config.yaml
num_key_value_heads: 1
head_dim: 32
hidden_act: "geglu"
norm_place: "pre"
positions: "rope"
rope_theta: 10000.0
rope_fraction: 1.0
attn_scale: 0.177
parallel_block: false
init: "uniform"
init_std_o: 0.0496
init_std_up: 0.0572
batch_tokens: 32768
Each number is 128 + 32 x the weight over its row's rms, rounded and kept within 0 to 255. Layers, rows and columns count from 0. The size above them is the row's rms in percent of the matrix's.

# layer 9 MLP gate, 512x192, rms 0.0583, rows 358-365, columns 0-191
size [100  98  99  91 109  99 108 107]
[[ 91 152  75 122 125 118 173 146 105 124 105  82 105 125 128 136  92 178 128 171 167 131 167 141 105 128  96 127 156 165 114  57 107 123 148  85  68 182 202 125 107 153 132 141 135  97 109 116 154 117 170 105 101  63  60 109  79 107 103 115 134 183 106  77  48 126 129 133 161 108 129 104 131  68 140  79  86 129 135 107 153 141 205 139 137  79 135 146  92 123 117 126 161 133 139 145  89 154 105 107 105 111 102 185 154  68 128 126 148 143 167 113 103 160 149 127 107 155 191 138 176  97 118 136 109 144  70  73 152 159  93 154  91 129  72 117 122 108 118 108 162 121  91 162 126  91 203 126 125 175 136 160  58 140 108 122 100 129 131  95 119 156 103 107 123 100 171 145 156 108  78 145 118 151 142 145 106 110 181 161 174  99 144 135  71  77 207 123 112 165  69 115]
 [102 160  90 131 136  99 125 128  59 121 145 103 154  85 125  89 116  71 133 162 178 136 142  50 177 116  30 119 144 110 142 170  86  46 115 118 164 160  93  96 106 119 160 191 151 131 113 148 222 111 133 164 101 121 188 133 102 134 131 137  81 134 128  97 103 147 137 202 140 184 158  82 129 140 120 124 177 123 113 137 104 109 119 128 160 107 143 126 129 106 134 109 145 120 131 150  85 137 122 178 151 148 156 137 149 132  75 144 116 143 110 135 161 110 152 121 131  76 137 136 157 100 133  91 115 114 107  96 124  63 127  67 115 105  89 148  61 130 116 133 134 172 192 164  65 175 151 124 160 126  82 149 127 142 134 183 113 165 171 104 106 143 160  92 126 154 190 103 110 172  68 116 121 101 162 128 119 127 124 124 191  74 141  68 190 115 158 120  94 149 109 165]
 [ 93  84  90 146 154 131 139 142 137 115 173 184 144 167 107 103  90 169 120  56  94 109 145 134 139  75 119  76 136  94 105 111  96 112 130  99 184 109 141 128 125 131 126 173  39 118 131  85  88 151  94 196 192  90 107  76 117 146 127 139 114 144 131 180 109  99 128 193  91  82 165 177 111  98  94 159 160 134  98 121 122 111 101 152 165 148 128  54  71 168  75 122  93  90  94 152 133 144 133 146 111 138 157  82 136 197 164 117 158 124 124  60 181  90 120 125 142 156  90 125 138 141 148 119 131 122 128 122 107 106 129  90 147 169 142 140 100 108 157 161  91 148 148 172 110  76 159 128 120 176 140  91  93 119 114 100 158 199 161 118 193 125 119  84 153 102 162 193 111 159 161 147 140 181 182 152 144  78 146 103 141 133 119 103 130 114 107 188 176 143 125  90]
 [180 127 160 122 141 102  78 133 101 110 153 143 113 111 123  97 115 134 136  88 108 188 119 141 141 134 106 186 115 120 111  83 193  67 115 146 112 140  99 203 142 115 185 100 145 130 122 112 157 136  83 113 162 133 192 209 188  89 123 185 108  53 153 103 143 173 178 115 138  76 197 168 114  89 161  95 121 114 120 125 113 132 117 100 145 186 126 100 132 120 144 154 149 102 228 107 113  84 168 159 180 107 134  93 133 116 149 137 152 106 104 153 133  81 160 145  86 139 154 141 157 148  85 157 125 184 110 178  82  97 133 121 136 140 146 103 107 108 100 131 138  90 147 182 122 160  93 107 155 165 112 123 103 157 105 121 153 126 104 140 100  89  89 131 121 155 157 216 159 166 174 118 110  92 180 116 105 116 142 131 130 173 132 141 188  83 109 151 151 148  54 129]
 [125 126 123 103 141 124  70 160 145  98  64  63 155  68 152  79 120 160 132 146 153  94 128 115 109 168 108 113  56 141 106 142  70  68 187 121  89 169 140  94 180 177 148 182 161  90 154 183 104 131 128 119 110 162  70 174 119 143 169  91 173 150 169 122  72  70 125  94 139 130 140 122 136 118 129 133 118 122 137 152 139  88 151 105 145 114 114 100  97 125  97  81 135 155 117 133 147 128 115 128 137 107 126 125 213  97  71 128 120 172 154 163 103 131 123 149  78  47 131  97 151 162 114 114 107 115 171  42 182 136  91 131 142 151 144 120 189 211  84 134 144 123  96 110 140 153 117 153 132 140 146 131 100 109 102 150  94 141 171 190 122 141  68 146  96 112 141 158 112 120 107 144 104 164 106 120 164 130 119 180  53 154  90 148 127 174  65 100 137 128 118 135]
 [101 137 130 110 122 102 148 226 131 158 143 147 125 169 135 122  98 177 107 151 159 139 173 107  83 180  46 184 117 129 114 121 110 107 169 119 104 182 110 101  80 149 102  98 146  73 117 142 104 104 104 100 110  59 106 192 127 185 124 113 102 148 119 110 158 117 163 157 143 137 184 112 118 143 141 139  74  75 172 112 161 144 105 122  93 134 124  55 111 115 176  80 108  98 132 111 125 118 132 145 154  68  84 190  93 124 152 136 188 125 130 183  32  89 133 148 153 178 109 118 121 126 107 148 131 163  70 111 154 166 148 177  99 127 155 181 146  85 143 132 125 154 163 159 138 144  90 104  98 124 119 149 114 120  85 110 134 116 121 152 172 140 113 119  66 131 157 147  98 110  87 157 174 105 140  93 133 106 152 116  93 179 157 165 156 167 168 172  90  81 161 165]
 [106 103 138 168 111  97  67  90  90 110 107 128 158 141  74 196 132 155 112 128 162 166 130 155 131 111 134 153 136 122 166 128 161  81 177 111 142 164 125 126  49 176 120 143 154  99 130 123 140 130 223 130 141  80 123  94  97 138  81 146 131 119 116 131 195 170  87 135 141 134 147  99 122  76 161 139 118 118 115 120 140  79  91  99 102 137  90 110 157 132 176 173 137 181  81  78 149 152 101 133 122 175 121 129 195 163 146  91  94 121 157 160 139 197  90  95 119 138 159 109 114  98 130  87 180  98  92  79 102  97  96 177 114 103 100 122 152 139 118 131 198 108 159 165 105  89  96 132  91 154 129  79 114  61 108  81 118 122 183 100 123 144 106 103 137 118  83 179 143 106 141 154  80  91 104 126 185 101 123 112  53 122 128 143 137 187 105 155  60 102 164 103]
 [106 118 112 110 196  70 166 202 122 171 123 125 170  42 128 141  92 149  80  96 177 148 144 189 151 167 151  75  99 165  95 115 142  90  88 199 142 151 113 106 105 156  95 124 166 124 133 146 121 125 159 116 126 175 146 123 154 107  70 132 121 120 132 175  98 174 130 124 124  86 148 121 177 164 143 154 171 121 101 134 152 101  99 149 192 143  88 110 107 135 134  99 131 154 129 127  95 134 136 141 147 134 128 102 180 177  98 120 106 152 139 115 133 107 124 128 142 144 129 143 121 130 138 106 118 130 149 164 122 166  99 174  99  93 142 135 133 171  79  89 145 126 196 160 138 202  93 170  97  94 176 104 142 141 101 125  70 154 165 133  96 119  82 154 125 140 102 119 139  60 166 164 128 198 100 131 144 125 168 102 177 131 143  59 181 197 197 162 123 139 108  47]]